Part of a small language model's weights.
Architecture: RMSNorm before each block, no biases in attention or MLP.
Training: a variant of Muon for these matrices, 9046 steps.
Each number is 128 + 24 x the weight over the matrix's rms, rounded and kept within 0 to 255. Layers, rows and columns count from 0. Numbers have three digits each.

# up: layer 3 MLP up, 320x128, rms 0.162, rows 145-179, columns 0-127
# down: layer 3 MLP down (transposed), 320x128, rms 0.278, rows 145-179, columns 0-127
# gate: layer 3 MLP gate, 320x128, rms 0.165, rows 146-180, columns 0-127
up145:162093141120112054177124111163158135113111123129183132083138128062103107099099152112114123111108150132152110068073103131112139139113112137097156166098086117090116079129102141110118137127129180140106129130084150099133125101144142131151101111115115118132092123135120128134169102192138176161110118149169140140136137147156126162166105129135139118119152191064114159150102074081133121169183
down145:110101126087073129144151142136137152116107104149122158104000097095149121148129156000152122175120085139129136081114135148109130121127103138118151138124104131095106132137125131125119105139141155147161118145095141113134151144123157136140118096128174123161152155134140091120154168141107176094165083146086163140149115132107116107163132112124086133087163149085105147102127107128148126074164
gate146:146146131155165120133164207169115121129152138121124103118115111128124102109110142156151158123127115192127112139163160187128162115083077132138139151105129151103134131155152135130156099117114150135084173106140096135094186106163178141138146128147165114121118108099129113125100112142104108123175159133108134140096148114100135147110143132126155080143096136155116155108105113130156095114112
up146:104145125117105127129150131127146063187108110136091134127184124138176129115110121110124108108136144060130176127114115078124117106144136097132114100115127097162150098187122130108122182112109138107127138132114141110140114139142127127176096096087115125122142150109155179130206156118119119106125143085167103098147178140179141156110132139126093222146132127112142166129121126124178116157161
down146:121121140144096161157102101144110140142145157133130110102077121183126098127140115183115154138149091165118131119117103144168107088132131166137142134125174127136104155145127106148122105124134144178133140118116137156137159107105118112134187160167111156131116154155121156145128114115104123141171118134093151140148090182145081130155127078157197090149104115107153192113137137122085146130122
gate147:148148115136110148157119111149114159183145162126133136147144086120126180149122098132166140102125124154131148132119178141136133126107159093154142132105128157127169067115091133133160116080147094133111165100137161106129090090136179121144104125069112118122175130145139124135156091157115137125138111141100141142135088150089092173112099107153131174109120096118093153108151131057127164096153
up147:137156124123118128112123068167102158182185152131148134179132117104091159157067066118141138151158142113119138145073134149088115093139126134182183140162109135103158109080141101191141109117140121097164159131138156132145100103120179155112124152175167192075166163163142143138134097174095107069123140123128137133158129130104119219124128119121112140118120080136102155146168135080122105118131
down147:137124149142134105130143171141127127077096082139111120132174164126148109083153255205092112097134147135102132101130116092109136133121149132107104135128145095123099199183157104108122111187102172153100079159095105126092150147131080157137135149165131124104091089076138127090110159111158123141099117092141147106099136092139120082127142182132186103113168157131120107120107164145143107133133
gate148:120120140104100149136176127145085146134144141133103091134196141111121147117137109047113097147161156145120146044098121099180126142130099166136059091104112117194126133103091147138171119166102125119094132107110133094107104109140113154133149113085164116131119105072132106155133176132161145142142148129141114142103172142132146122141120142175133169109114130116123123178165128138150179112129
up148:096177124082092125073083146110149112118121105099127132148125121153144151151141110128160125107143141101150131132133118133073133115112114129121156115115133145099099115153122124111121117172100164117126103093147111108124164080149151123150163141123104118126124128129108158143125151096151126087109120140202114147098126148137143108121139113102153116154126114135155137175096061112127072179118
down148:124147126083111122097158089103165097097114137135110141134087102101159164101144072110146118112124137159179117124064097137128137096114120139147106140091076136139161093151141142132135137187104155130140131057110088121135139084135113139134120108115139126167153115128140154107130154128103095114099145136175147175084119148125143151120127097134098146136120116134159124138122092126126099150144
gate149:119113088125136156108103134136107127150137127118106124105141097143099142099125056152153121114145119109090135101148137139168140150175141120163147123100108096108139143114136153122115143148144107097122164098153144135161092093124136156117086122143129133119168114126160118139131125132112120165136130156109121105101160132140144161116153139120160073149111152151133101158123160163170124143126
up149:171115134110125081112164109118159171120122128132126131134123159116108133163106173129128120154124088157159115144104146135086096137074131151100083137156159148119133122159156083110135122107096155148127105159121124166076171181122141078165123143148117144153091135149129156137156159117102101098087115125145121092144111124138098117164110136126096141122146105135126150095115109133127120089136
down149:143123167102082127113124132152115126113109124110124086123066124127126128157123067092170150154122116088144135125147135120132166165153148078130148148104190119107148158127140131119119140076115113118104111113142140187121102128110148097113125152144144144121106170152137102149168169092069105103159140140113120124127116135144088166114142120119130150140161131152102044115157155138135113075104
gate150:117095131119125100097136101143125099164111137154122102139142176116103107108080063089122153155122136129144183119119137120136119107130143129155104132107152180101114145140108139150152102178144139082091124100123070139105104082147121160132164119112172127136091092127156124114146146109057114114156163119099126154116107157125157142144163142147101145142139127147113090096147103156100138086117
up150:125094078114123120145120130145103132148152128155195084156118140085129101115117096087131133107129075181125107108124092112070124106111134108147147119125098100131173154176126129092108133060157131115146153144142129106088119084103097127151063106144103171114122130174128148082099107101151112143094111119128144169100126146116122102103148163136141094096185123129089125137130145181161119117097
down150:125134139163124119096094072133159137116133103127171151140072105112123110116110152051161139145154134116110101106136148081145113097142104143100098113092124123140103148119089110088133152168142156127097136112141092128125111072092145098089152089135142087115123163135141126113116124094125111109113130143131090121100164133139094136112163126101065133143121136123112108144096096147116118124085
gate151:101093090158107147102095156152094140115112133132137093142145086137109109128106096141074136138158106161144075088152150110110151120102157139137095120129144110097131141136108146139134142120116106096143142133162123096095104163116121117136136128127157105143118131145130172141108155107115143107119159147122135157116116119156134149109145101165123145158162162146124117125106072132107102119134
up151:110118151134107117145132149117151139114119138102146137141129129133147159161117116137163166147147159152119160102112143147153169173122121080193126124156143118124140136156154076146137115121122163174093118091104142136083142148114108143120116161139128139114152158146125149118097113141139149136106112131139158103110152100108123133126102099144113154151102112123153165104141156129124166099100
down151:102129140115120111119123103088133075150121085137114135102107110130085116137155111111104159117108119125158162129117133111147097073133121119089187144159147135143078127132122146111139129106149152142130101151106140130141135135131163125133113127139154107139133120117116092126160141126159158169175115112113116138142140172110144116120108155119090111136094141116121172128146143113160129124124
gate152:107121119102153122112141153116118132131134160134139143114130156129135129119137135157116130118105120104127086151144126107092103128137130110138159100141144143126136149147136150096116113131115125114112130140144140121122138122128106106108117149166121125117136129126119119128131137143110136111111150128132112161159112111135128130126152105129156145143141134134116114125143133142133100154117
up152:092144109113146151115160147116139151137125134108132130133160132128128117127119130151123127127112126111151135146122120160128114146136126140122165106133145123141140136157145117125141113143132119141108153139156125097150148140139107129118150146136138129138115140120147143136112163132132142119123137174123132137128128150128167161124148136121135141104127142121112105113145131146146114115126
down152:157127142148099122153109125136133116095128154141111096147114139121122141148131109106123102144154133145120143109114127133136159130112138151139129149123104119140123138131138072145139136122144139129172134140110118143124126124154139144130130109117123136137148095138120128114116091121168102130146136116132114088111134105130161124107134141131122122108134128132134123143123122128099115099133
gate153:175126068098133123126139107143145111107126121126129097153130147121151140119145135127142127153100129119154153133116135106103135151125163134122146136121115116094136159146120167116150153114157140130084138143109147145141132102161141096122139126118087180148121129088133118149112144135135110165131129065107125132121108164140109147152099130142136111126121108099119176121101158144132165159117
up153:105144211119121130108131141132131134165125154122106133135154112115156108142128132153118128128161122146137095091137171123110131119138140150144105112158187157135098122112132090135095081103106133128157087156153115130123123173140122139124156138164125087150160165164140150090128132100089152115082176152124131137140151100123137138139139140126111173134130139136115132121129106107113127081109
down153:128125102115170108084164129086181126136115187149099157126182125122142134140107101106122105139092086125134148144126126116124138125156114117129152131155150143124129115120116130171103120110145142158150149123144098148127106156154122152180137146114121112058111128111152139104098134140090104094111171123124141145164129073141142167090149145118087144122105135115125137142125098113160139126146
gate154:123115130079114084132102108157122123121139116130129098138103095128141127158098109168120093138113106132141138134108119120128081117161116123114158114124139129116134073152117091114134128087136104128150147128120104116096091109139128103182078110149137134089146154116065136121156113124148078154089137147114126145117149148134165118114127145153155133149131101151176083103164124147135123112172
up154:155148142078125108160177146109134144177121170145109096154112165105150098122150142106124163155121126141133124118150113148105087119142099117108093184145093121106159132172139109102129133176142115122127090145136138161125144126094176069123126145144109173113116136165131144104127136112110124177128107100122163095112162120095139147137129141144137124145139188132130136138121123137116107107143
down154:093135116185108147115128127176121184126105145108173177126132120117117149126114140069125115114106137149109170140114096129141136157135114121118125155102136128112117161125157128156121123083111135123119146143117128120119131112132117145155134072159143175100150104160123124149191142141140122110174126125150078123123100164152143114095120109127134138121081119107117127147112091102123094158114
gate155:150129083149160144087150133068186146151083156102135121113121063132123142171138146152113132164172145137080114119154103211133099118120151134148116134154140146077053092128124181104136153145113078117079086107112085100120121107158119151138130118149149151093145132112152115130127178117141102122150099096178153117094161116110150121164131124111139167146173103168155101132173133135151121136074
up155:133118112138164187109100081110118138151105158107099070152128147082137120126191112112139135110119188144110148125073100116130122107086127162101130160132101192131091141073157152129150109141102129120181109098143095115164135165143177104106125134127111179129119089145169168117126104118154097122135132139151129157118099157145105160128141124093119169152157153155112143134088125120098149115143
down155:125114113164125165144170154079154146181079132131138074153162063092154154144173101128113131107144113123111122147162127109138105129102137133123103143123106150119072075110145135082110131178117059151131095120126125061107107131129113159115107108126172143089102113114137144108117133137170120104139161091159148128117124137137093103098124111126136160152160133147120083104133126127117151115118
gate156:119111098116125108135146145148145102152148124126153147125102116105106087098107108109089141168125129109153149133151125094165147131135113094142129110149137124065108101141147132172130110057160150138178158143129159079128087130127106113167136123124110109134112089167147160162140157139143082130147141088139128115129129169086147134148130123134123092167157096117138140148100127176144119131137
up156:151094097114102120125113136148123121173147120144153143144103116138148149147070104167112124147138147145143131102110186139130116130132090117167111119168134118141116135110167128108093110125154115168148118167101161076093119121140092137153176149132120162142115117181153137159151126167116108135147145136141087123143104143105146099097121152140087080159156084140143148118098148135136128133148
down156:105148188115141087097171107098116126098118166105144114126129145104105108124171155075159130115100168117134080132154069155117135116077135142112090131091130105099127101141141130146131165072115187143125110120123127128144109131111132169127110124133151112090166110128105130133117109142146113119192109099082142115121134115133109075123122145141115137115136141105184136123132103152118145152103
gate157:137159129084083130132086155092117147147090121095141106118111154123111109140137114126106067104117121123094168172131137134121114132149121143151079115119149101146135106105133128138155150083106137129143145140114102121116115093099137124104103052119162134120111085128179130170116142143128149126090128146214128121135107099182093131123140136111144147098147110128118149140123151142149091129108
up157:115147105166079116124158122137138148107162135144168148108169134118149150134120143111127119093091130126126133153161153109159128136132122148136167134111196101130127180135149152147122136086140114147103174108107145165093146102150122087102153133101106143152161086147092165132111076055093137135148141104145163182096167141128153075154110120126132093119129124066145149151123150104133133133116
down157:130149128171116126119123086111116119141159096122113101063145121124141101102120107116129124121103142142097108168156112130161114165072102201108157137144154068130164130132090098137109170070132112153151138103113137137091162129091121062152147112102125152135150095182117149116112126106098088109144141139105133142125141127145130118130138152123147089126126149119148099094129144138118131127119
gate158:102139123109113106107122040172138146137131081127103117122137168139184110121127128123141097121161121124179140097148117124141142128151085129109114152126129131110116076127134096181158101103120142161162139124157178123129139113115170142090104131138166168126130158147137120145089163143151116139115112125141139163113125107134138123115107087150132129149195134152113166135163102105114102132120
up158:170177117140145071130142140124105139127145113155142147111137121137118124110121129120146126137072118132106131122199124168138127137081119131145155148136181151143076136164121164102123122083142120127139096110182136142139107135153095166131195151162148070142111142122092131092125117123082153112150126110119087161154109132096166125082112118146129127122073123129173115113068126122150141149126
down158:114116155111081181114151172162157115086131152088130157118124125084136152135103144186119167138195151131122176113123178106119131156166116135123124147121092129101132090095131073138109158158157172134140128119122094129124107115107133106128158105112123142118143111168108163126149128129140118164128120136135151146122118130117123145136127128095116160176119105133095154124151150136098157133102
gate159:170158089154106114108131130131144114124107133118128133085126048147124107107107118137184120169096105168152148091153103127138114096132106174076088155131137044143117133145129157085127120113116102155106105088118133125088134165142164146135157141075124108084108076146086146146076064116109149143134157112134134159138142126117167090149138112159137108087136130073155125102109139097136161153120
up159:113091146147139099097109092108152123128147106149171107160140081102164104134157130127066109132135107109159081139112111099112116121156113114117157075119150148110131123080140175156160145120123146167154133142127169134106089145129143159104119199143116129154165141151078152129136176126165118145119109121119085135167088134130135079079105103124108119139181166131103088121155111130097079192110
down159:115147136119127095138128146124151147146150174175157078135073128149131137146106117136115143138121066152132113112146149202127127113133096117086179078121114122168124194107154112117131132134181140141142128151163136126100121174124127145128169082145103141142127101123150123155159161143175143161123118190099103125136136112107110171128118154124127131143150154129087137162175143144094114096131
gate160:137166141112178127140099108045126143175149109134136136130134126124091121134098169068140156151120140125153137141175109118183140125119175085090152177172136127148120125087135111118099104104141127108147101182127122085152123136163156164138131116168122168121076098143118104092137102170131161123126109098116104152130132126120174114110156123155119129147159146060127110138131162162135146141137
up160:144118120127108116118107123155139097118104128159123115139115135121144142163148122178109108110183118131102126099093133159068104121122082139122108137112167106091129137164105111114127140165124130121101161086120137111102111129142132125153143095106116102113132140136155157133135140142132059119131103123124104104104151145110133114115111101088177074133128109169142096097157093110109117112107
down160:147160112122107072139128125069098119121157154104169105155112096134163140094107176061097113119092145115098171148131129116156112150108164119124113097147089147137115184120171130138159062145114141141160101123143118111163138140123148096101159161143113129117120121120129097126086149159083105107131107114145126134114123140140141159134098126154131105166118177126117131145116118120104138116136
gate161:137151141118120112140088098166115136108128158134137129140114081136147083103104166156179132142128138116130148147091103156152148151155133135139144132122105131100128126141131152106135098133111116147164131121165107122102121142105139140164106168161140068128146155141149160115090167134147141114104114142125137106128164139093135150079145133108110136167067106136173134149129114145117121126139
up161:161156098125116109148153128107101102100148146121128113104141101089143105128135131127072123130132110133163116146120150122128131141117143141146081127137150092131147155147111136148116122099176152117097124130160099131133095124142108140160131127135101100141108096129143106140112180128117123133100136121102139169114134143131164118141079126131122117081130136125120168133120153081119132140133
down161:093138139133111135124150132125128140178133123148103127160125097126107171127097138176144115129134091141122096118174098107104111107142159101109160096113112153122096149149154149125151155139128124109121104150110155142110145131156135125088118139099133141142154165079148120134116111135093160166124114093129156144096152118124112185128123129122129137146125111161114112109087149160127133147122
gate162:152151102140122151165138099144110105142130137136080080148122092096128121093149139126083151121147090133161211127123102116132132124122171130153142131107192147112131141149096155115112110095118171100092086131146134104128116112149155128141141140167143140154107085137141115132117159150118117076128116107153132144108127103175172142157110126108130118139123113143130135120167147135137111096087
up162:123127140110136092116119116135130130117136143147119103149183119172154132134124095095150111060084159132117089092117170145145144114090131138137127144096089118114092148121139139160134078186117080147141086102111134157102130130151120122166147148169161144099173177130124145126071152105096131147128100136122127100148122145137121091148090147124121090118095129147135135140180160115080114128110
down162:140115108171135116138153132095133149145135108128101183114115113105133128156150115143094142129153138112171133112052127150123166114110107121147133103166155135139126131127083193133124162128125166100093113145111123073137169087109129150114148135131140131096111133109146115136160137148168178109117178150149155122107139120148095114160141153114162144110156110153089126100151113111131155171125
gate163:156135105129126159147125099118152094110132152106151092183110126145133119144141136141135147136139131114145139138132158115130135146141143092081127116124109078099125090106158118160155133129123117092139132144111128160126149119093140137125135121176134115113127098138139127123119117126150133163107113147109134106090161114134154162157139101097122128121095115134148132131131120120147119117126
up163:130103138136137134148145095106117103120150121109124122158114141117125138134116138152157135085128130104145143129111174109112124138117177115098161135104149081136122146095142123186149157145097115130152141103127114145109118170097144145124145156177158098164114116122155139156164134143132125140091105157124155116109130153117120107137134139119137158105077118128119103111150114137122185145181
down163:103133127102110111094134147161147148127137117118126149098110151139109094141147130113094135155120081148100100138132095143160111127104081129172082123166110166092114078143134104090090097121143175170085107135161127141138103109152111112085112133089117133131120123161132139109108140097108152133170135147147122100156140132115142144151130120127109101124163141121138171139093105098119103145083
gate164:105093130108126108126107120127149121166127133143170171132112136152168122125113118154165091096134178130108087158114127191133079090055155055095129122153106164105132195106147089114148054146123177094157119113113151102152088154147151136090148084153183120098136137134111103165098125130168094135112075145145107165128121126154181118099176136112175115127151097115081118117105168114138103155079
up164:110142131162097136127128121135169110132141104086159118129089127100115150137110110129118174085131096102153122135155124128134184133207147151137096122166125137099159086130102200124134153121116154136087123114137103064092209097105111090163116138147125144159149070086127159110182109109144157119122120104127117094154141172120172129082127124120148146138131141087181169144140095080150135104148
down164:086063125099141120125138131113100152140115143085081126112050133138103160097175129003153172111141121103080115167121128125138156099102097089162138135125163129130130129128134113131146085096124106145110118134132104142117137161120150142171128136087154123167120151121104162150101123098151130105100083135136129130163133114155126134151085142133127080156162105134121152148123099119101119169095
gate165:170129122154145106097156117144130120113175124137121136147090142116118151145126098148131150141113140178134123095103107127153113156134097125122099132120122159117174142100128129150136110086131176102134126167152121141148165142107123148112120099120102141148085125129116093110093108127140136131114187107106134106115122131144109124135120147171120066137172159136087104145134168183129138073163
up165:127106133161141145112089132146154146113129081113120160089145161146132120151121105117125098128146179120104115145123109149099137089117154142106112132103152094154131160115155110125093152129154111131054173129113145128148105097124150105142123136109143101121128151125094118114154181113122097136130097130098129155130127138144096145142113096135097103141149163113117116091101153096138159118074
down165:130100114140105143093133094174138144146145098113135135101088103149133124152113144098101141171147111157122163082121141126118125143095145118099148130095119160131142109089107107168123110080109139114151096135144123138137141131148097125132091072136113166129069108158141115081100139125118136105127185128145139100108144150160143116142102146124121090155169152110139106147131118145110127078147
gate166:171161142095080158140154138130127147116140101116143160133138095151112158116113119166135071119123120137082107120089125175114139141111107102133142130154142151094107128119137127074127134104133166141133165093145160122158117107139116162062121153125087092073121125117131132139135124088134148127139137162116090116135130149105124103130160095155109154137095133163144121141153079108156092142116
up166:099137130139110121178112115131149112120084168124124126159125137149181154116162137102124113125172089127128119088159115100161124119091144143133131137088151119156145162176103128174147158158146131145130124126107158097118117167170161103101139154115090122159151099173105142108102146125130137145130167095108163155116164120150144135121088122100125076148152119134114140157110131158126119110160
down166:129168136117129089111146130157128109144130110158129097148148095094115151149142080130100109131141124167119136131129114080146130127086131090129151130112110143095115160156096156125146141097130178127068162133126165106149128142134129155112146140149092101057158105166152118120123156162111152155100147114156122106166110141111141114135122088089110147139156084143157046114159164137110103109138
gate167:120150125150147132118159164120127127129130133121110153153124097146152128140128084111096145130156105101115126149111132149128141131158087110157153140108123102111121141139117123109170081110142136145106149138168123162137145125104103152113127098132164132144108118133098137129109113110111134152139118120159097126120135150104141094107117107134123102185120107151093139127102131154131128124156
up167:109124132171133151093089136096133107106118132125128159141111126159158104119126126119139100112155131118166153141144113138149138125111129103136081120114122130127106124115097124097156139135135154149089162118128151139129133165137085128129135128098150136155138148134102125162117129109097138158145135185108095149092097188113135087098076088059143103138107134123100161101129120101099152121134
down167:163120092093116127158128128110165144189114108116118119123113141120134121100151147175148152178088136107148122139090150126127103139133109173148129096128118165138138153163143143159113129150109125134154138137135129123132134162128121076107112107127092101106124117134134143131120115133172124095142122093140159164141145118147078143165157152145089137137128154124169126110109111159107102168086
gate168:107130197106123117128186142157097160096099153112146142121154134152160149093141143129098110147102137132102097136118090120075127135146121123088155075151138131120122131100129122156176130167117154112108160124120151149099105118109161094099148112136100138137133109133128139161154123155115159133129106142115129126103125136103133176125121105162140110141134118130117121126121142144119149131137
up168:134144080171125145167101146059150111107113093167122102120102088110157148182141132156123101131135099127152134138154123124112150118106092111158113126110127111126142115135124137136108116079127100131159105133148121105121096100131124070115116163109153130138117160118143114116125162115160113122134121120119149120158143136121117079173098127131089126125139135125119126128142107119106082137121
down168:152140139103152107097182122137136093125152173123122117139128130183127125098127127129108146094122126151121141148110106116126146080154160135138166142076138135112121132091094133151142089145105138082123122134072173144142144145118090111122159088119091112100144158100118134149184130133123134123143141082142140144111119144109123164087136118149156120154137080151118111152152120114116145155103
gate169:066163097151142135112128118146124179090097171129160098077109150114123136132091146143139101152059092101105144153106128143117132083093133104128153148129054095128182175094166152131114093152118105114141158151127132135126126110126131127132168120194090134111123077126177132157152149126107112112153102121119067116116144164133157126135155152142120125125146112115156109140106132104129120105133
up169:161097101093177113168113132156092136145157142113132163163117135119116096112098091113154110117125121152126080157157122192123068160087163077139162155101163177117102146109185090130117154178130140128124141136152118160150159138151175146159103174150080096119091140104117104132105135116134143110116162097153134166111135119175156126149162145145153139125176135125126101124137098142147087149137
down169:110137123136132128163128125110072138101120153142114111130074110109101148135105085091161122103132124095126113137127103141117125149176111122109153116093156166171060200178120109087103130123149136171124142169124112104133137106139134115131118122150126106090101144145127140132161127094139140084104136139156101176118096132168114137132093116170079136077116117138115145127146131161144135144097
gate170:144119062135142133109120166081119094158139108060133184097093128138105111113172140166158174128135133056104105163095180195128160125122099134189152106152135125132101086088161125120125146112112138154135187121142152142111138064121163152143158152171139136129124133148152168110099118093145119107126114163123107160115128167132141113150146134147145132144146171183117179106165106111180139138122
up170:126145112167227114151119134088097176158148175134127103133084102205088107173171145141091087137141160116125101158136094133134118146183139194112157170176117123152121146118156078100114123134121149091078102093122136119162133102164129098101105158116170093160178151157113092091157235104138115129107144106148106124150101154138121146140150122111164099155131111125104094161122093176125173103096
down170:115136168191102144122095133101128108096128142173130099141066093090150160139116111056188147125118099139125164126097084116142090114113142165139095106108122121094173198128096128070141103150164118129142094124160081112128094152130136098120130165115092130106125119120156080149119095140125127094141085115108132132130125088117123124152109119185146148164140127108119098145144182109138164149111
gate171:116128147149155082148106106097119122112155104091138159154153110128140147150115084090179136127147179097069175134150116107134124130113124138129086099118113131122142113098134135105158098149102109140135083101080109093113082124147213134117126123136094095145122152112127152158118132113141114084101172147133102094125152113139126148128155152120124099126100095139136097151133111141119085131122
up171:163103152111149147145146145151154145161143141153112127127110180127089130133111149183075129091134089127203090121082175120120122157157163136119142140147154136131125136154125106130111117087129159089113163119174108147113157151116091167146125135120127146134119146146152109113113139131120121149129110133105138134136127139119146162194113141128138143148130149090092176127108137113147195124127
down171:138091152116099168129117108131130113170096150116123101123046127117117148130095084067086166108065153132128148121119106121128134104124115104105128135137149153124084169168105142122090137080116084134137129187154139169114153125123127127136174124103130156121112129132115128137161152136095124178119117131117130135130143119134121069120144112115130132139106115179134127093145148170159142137105
gate172:119078085125116079127111107156141151125157134118111156091102119154146117121100140123112146136151155110174137133139131116106183108104078125121129098106113132122140083152111112091117132156141142111149114096122102098116104118126131126158106099155145112136129155130109168150094135099079156169134140123091107145142133117121082113148111089118131090124171096112135154098147166118143125132121
up172:127125073115090125155106145097152115141147086114103148155078149099112152139115135092106091127160136111116128118096153129174131127120137058120143149152083101098095148132143118123124107136122123120130116175164105128175094154109144119114116144120135149157181111098136111098096125114153118101104136165160187124112152094138128086132136160127152104139188088136126132114130090113123161110123
down172:107119167113162153113112154122121175139153170179150099095110094154134115145157085184184135136138132128125142099180111128137115123114119142104123110141151152138138110135129114159106126098124101129138147075108155139152096135164122129174128132149127113124102127146099104149119094149056130168127132141123085155135094123129151143118076116093125138108135174094163129149152166109143115117137
gate173:142101142147173153137114167120092113102115176135135131186073116136157077096145091151138137157131134110091104139146163177153138161112087104136102138142122146134171146154118146162173118094125160126114165113100128143117112085125139111092119107101121123132135127104140145118101099148140137138113144101144113092080122142076100113141183137116159147182102115122137102136117138106155132136136
up173:125138138126149129130113105121107100157091129099142168108149135140148161112056106149133124100067137158134200137133120128109140106155147124173131104142148179135093105154123041154125138135076136126123150154120130133077135137140108143164133114130119091093137146115113119107108107085100116131153126113151119100099145154139121153091119135165115132088121173129089119084128108112141157125156
down173:080112127104129141107136139149076140163172145154104116088087119140153113084146163096163132145164136080115086096091132087150135133079102138115142139101151135146103134118150153109108129107202109144116127108140135163153142113113123110102121121123132139163082159150140087151143146155132119127148143165111090130119137103138133145166120121114138133122114148131157123156127143142109090159123
gate174:145161150121120131125200124124109118132126134150178122146115143106118131153162144116118109146089117113142109151085107156146123149105150142148112135148134107144104119075114135150142107109140140116116124090130106101095138108138130054130157139108132142147143102102115097091145131143111169099112091120124150128156139139140117092121113088060139090109182148123136135170119125142097125121130
up174:143135147116163126123123143117124159136132161138130145107138104137160129114118098103119143099157140178124119158170101154120143114175115135109146133119132132100123177091130141116153101105105119122127124091154183160160151140132109131166135149101151099156107107160109154102120175124091134135148109142152123103117150153146161132147163128147125212090095164151125126119096136137106110120119
down174:148154151144134125100147152111120137148119132126127125137146123112149131145119146082124134124148146122133117130129120119091164127164117089101114124116101170125158109121147172139118136136108123159129127176131135135111159106141173138166134168146186131190109153127142100129109147097062119119129123169114135149132132134147160176181141156128125147084140142107135137129104129191097149107116
gate175:134156089151125144100155131153116073161104122133067105156071157135099135137154136129139115166157147108116135101085183137109121085126134100133153149147137135087148112105136129099163139141132127137101147115121104179167123125104142153093135146143116109108141136090178138121113165118121103143159123177112139161114143125155109112096139084097117114120109108123160115106106142122158165088073
up175:147103172121182108125115165091108094175108119124169156106153132153145096152088114132125109126126097123115124158162139138095096127134087135123130112134149133166124117176145116152126129160142149138141121133130118110099103118177150157119136099175137102090110187131111093131145082082119104072114144127163115088141127110144142130107147155122154074136111127119151125093103103127129085160145
down175:117137123117081149109153148124110087083136158085132131114164095156121170137148063150127149126129144119197104152117101115113154134125079134152133146120151136131103152108142151111146108100120135129114125109100128123120151154145169128128178130076127129119109192148132094141147099111169104125180117090157150143110102129135118170157165126119152135113119147114114132121154130128117079133132
gate176:157162097102137094118064159147102133150142123156088110145141107165118085097145137121141112138122090144124160118128147153160122129122110151131154102129175156137086162144149186135135095146104122163135142107165113103146095132138110160113104148143105112117104119121125102133112158116141103151103105170161146192114139126096124112120118131172141130112132132197126153119098100139097151145132
up176:138116104097104099101074119161126095113167095123095124104126131146129134132127118106142105133156188129126154130116114073157122117169114140159114099163135122126123101153132180100102083137140129128129123134127116138124131175108120084132125121169124108141109152145124102103094141133148131104108125209097155124100117097104109172157105112145124117121137108168099124144129131142099134097173
down176:141076108127117079164101168133116153112119123135067141148156135123122092140118167146100047156129116126150086126173140102110152092148123137143139109136114087135143115128140112145164119168184080123135087137100129124155115123120151121095095124152185099131144153120141121059084144122137114130136109158117145133130148125120098171153151102152116115133155143170143157090126126121120120092128
gate177:096149115085131149131131131105093173122094121100045105132172125105131086160132148140105114131143137128101084126089118124133130114146134157166146114130136118125113132106096109130110168125117140125163125144145139127087094144136118121151126126138098180112120165146140113119113150153142106087114141073115127154140129122141134146141107118097154115083125133157150107123179097175127139131156
up177:108125130090107140117124121113138157161121137175123150182119121125112122105127132170123122132100149117130128150144159166163125064154117102081162109091163105130141162131154147143134135126146134127115131103163139127130123114105088158128122129112089111091097128126095169137113138141118126134132171135093137083110142123145108103143117146114152110123112127138113146120195110140145126095111
down177:130121092122097163138112131120063137142116165188141151113143107125140112124093127115161131151123152114122148091161099091124097119125122119131130144122184129112110089103190124124130130096115102132145133123131121156111154135112080117107125093098174101122099128136140149116121111120135113154112139094123150124121106149105117101138139135160087099079127081122121131143143159130142096085141
gate178:159156127106148176121160145094142121078163132110137149126116100159145121171153141151115096145147137188114118123126119129137114129106137117096150148089159150124136129148152157124120177110139131128094136137135148145097091128151182069152122138122161106121140107109167154096150120132122114092110095166169149168120143126146146136099148092093125143120140168162118131150096176106115170149121
up178:108161137108101106073129147171131103107136140134087134173128168157157097144131158120109169159114144153170131109111214119129117108109124121117152145106104092109138136129109142135112125113179133128085138062115141106133164113131116095145114109141121141075149161143140103122160068152164086115123150157136080101090145149120155116114131138136177156119136108149138087129142125116147152119154
down178:155099088145129132103115143169115133113140117160145143174115166131114155150111164133139156100108097143099110144131172121154098124107109155124137110127105168097133118088147132099125125098125154122106165134137144135174148167121105163096165118127138143130096120072139131130117133165132115114157089127125117077125099123122147175161096101162137160108135132106195170085142130173129092098129
gate179:116098110104095112135093152121139118167109113086155102103101137139102114148104121124094128122114131140139099103120110106123137145151151156121097146110138113144104132137129137160123122130113138093146143111114111114181091160116138139140155156150111134132084164167151129154142117160197089127163118114167156153138162102117167131109101162133108102127130120110108140110131120116103110140143
up179:096131128104094103137119146139122105148104113054130140142113139164123125148096120152131125157126125108131127090137109131121105131129122186109128091096144121169129153135148148165116113122135105097118148134111129132126108147122139126178120166149123148107119172140119131115161113169158102143151131167147148150144194098118159114124111151120133129156096128114153137126177144153098129141140
down179:140203127138109116121113145115138135169147109112099127126171143149093139140136138105148153098120120126166159163125123155115138156121143162129170118133107091124149166122137139138091100141089185094116089123118127147157158091117140149156072150125128152129114123121133132128124103128116151160135147091109133117119116125108128131115123147141084114119087118139099145084132109141117151160141
gate180:137144146152122073126142135116145155136147159138123129106089112113141151117128115068118108089137115144136149133106133131116122160129117150165082146134129136148142133122119113100137113142186113118146072102130153121136156130121063160123140147086132122129126167097125121088136105152108141136081150137132149168140100147127139130116112150120098137150167174118132144109113101162149142129151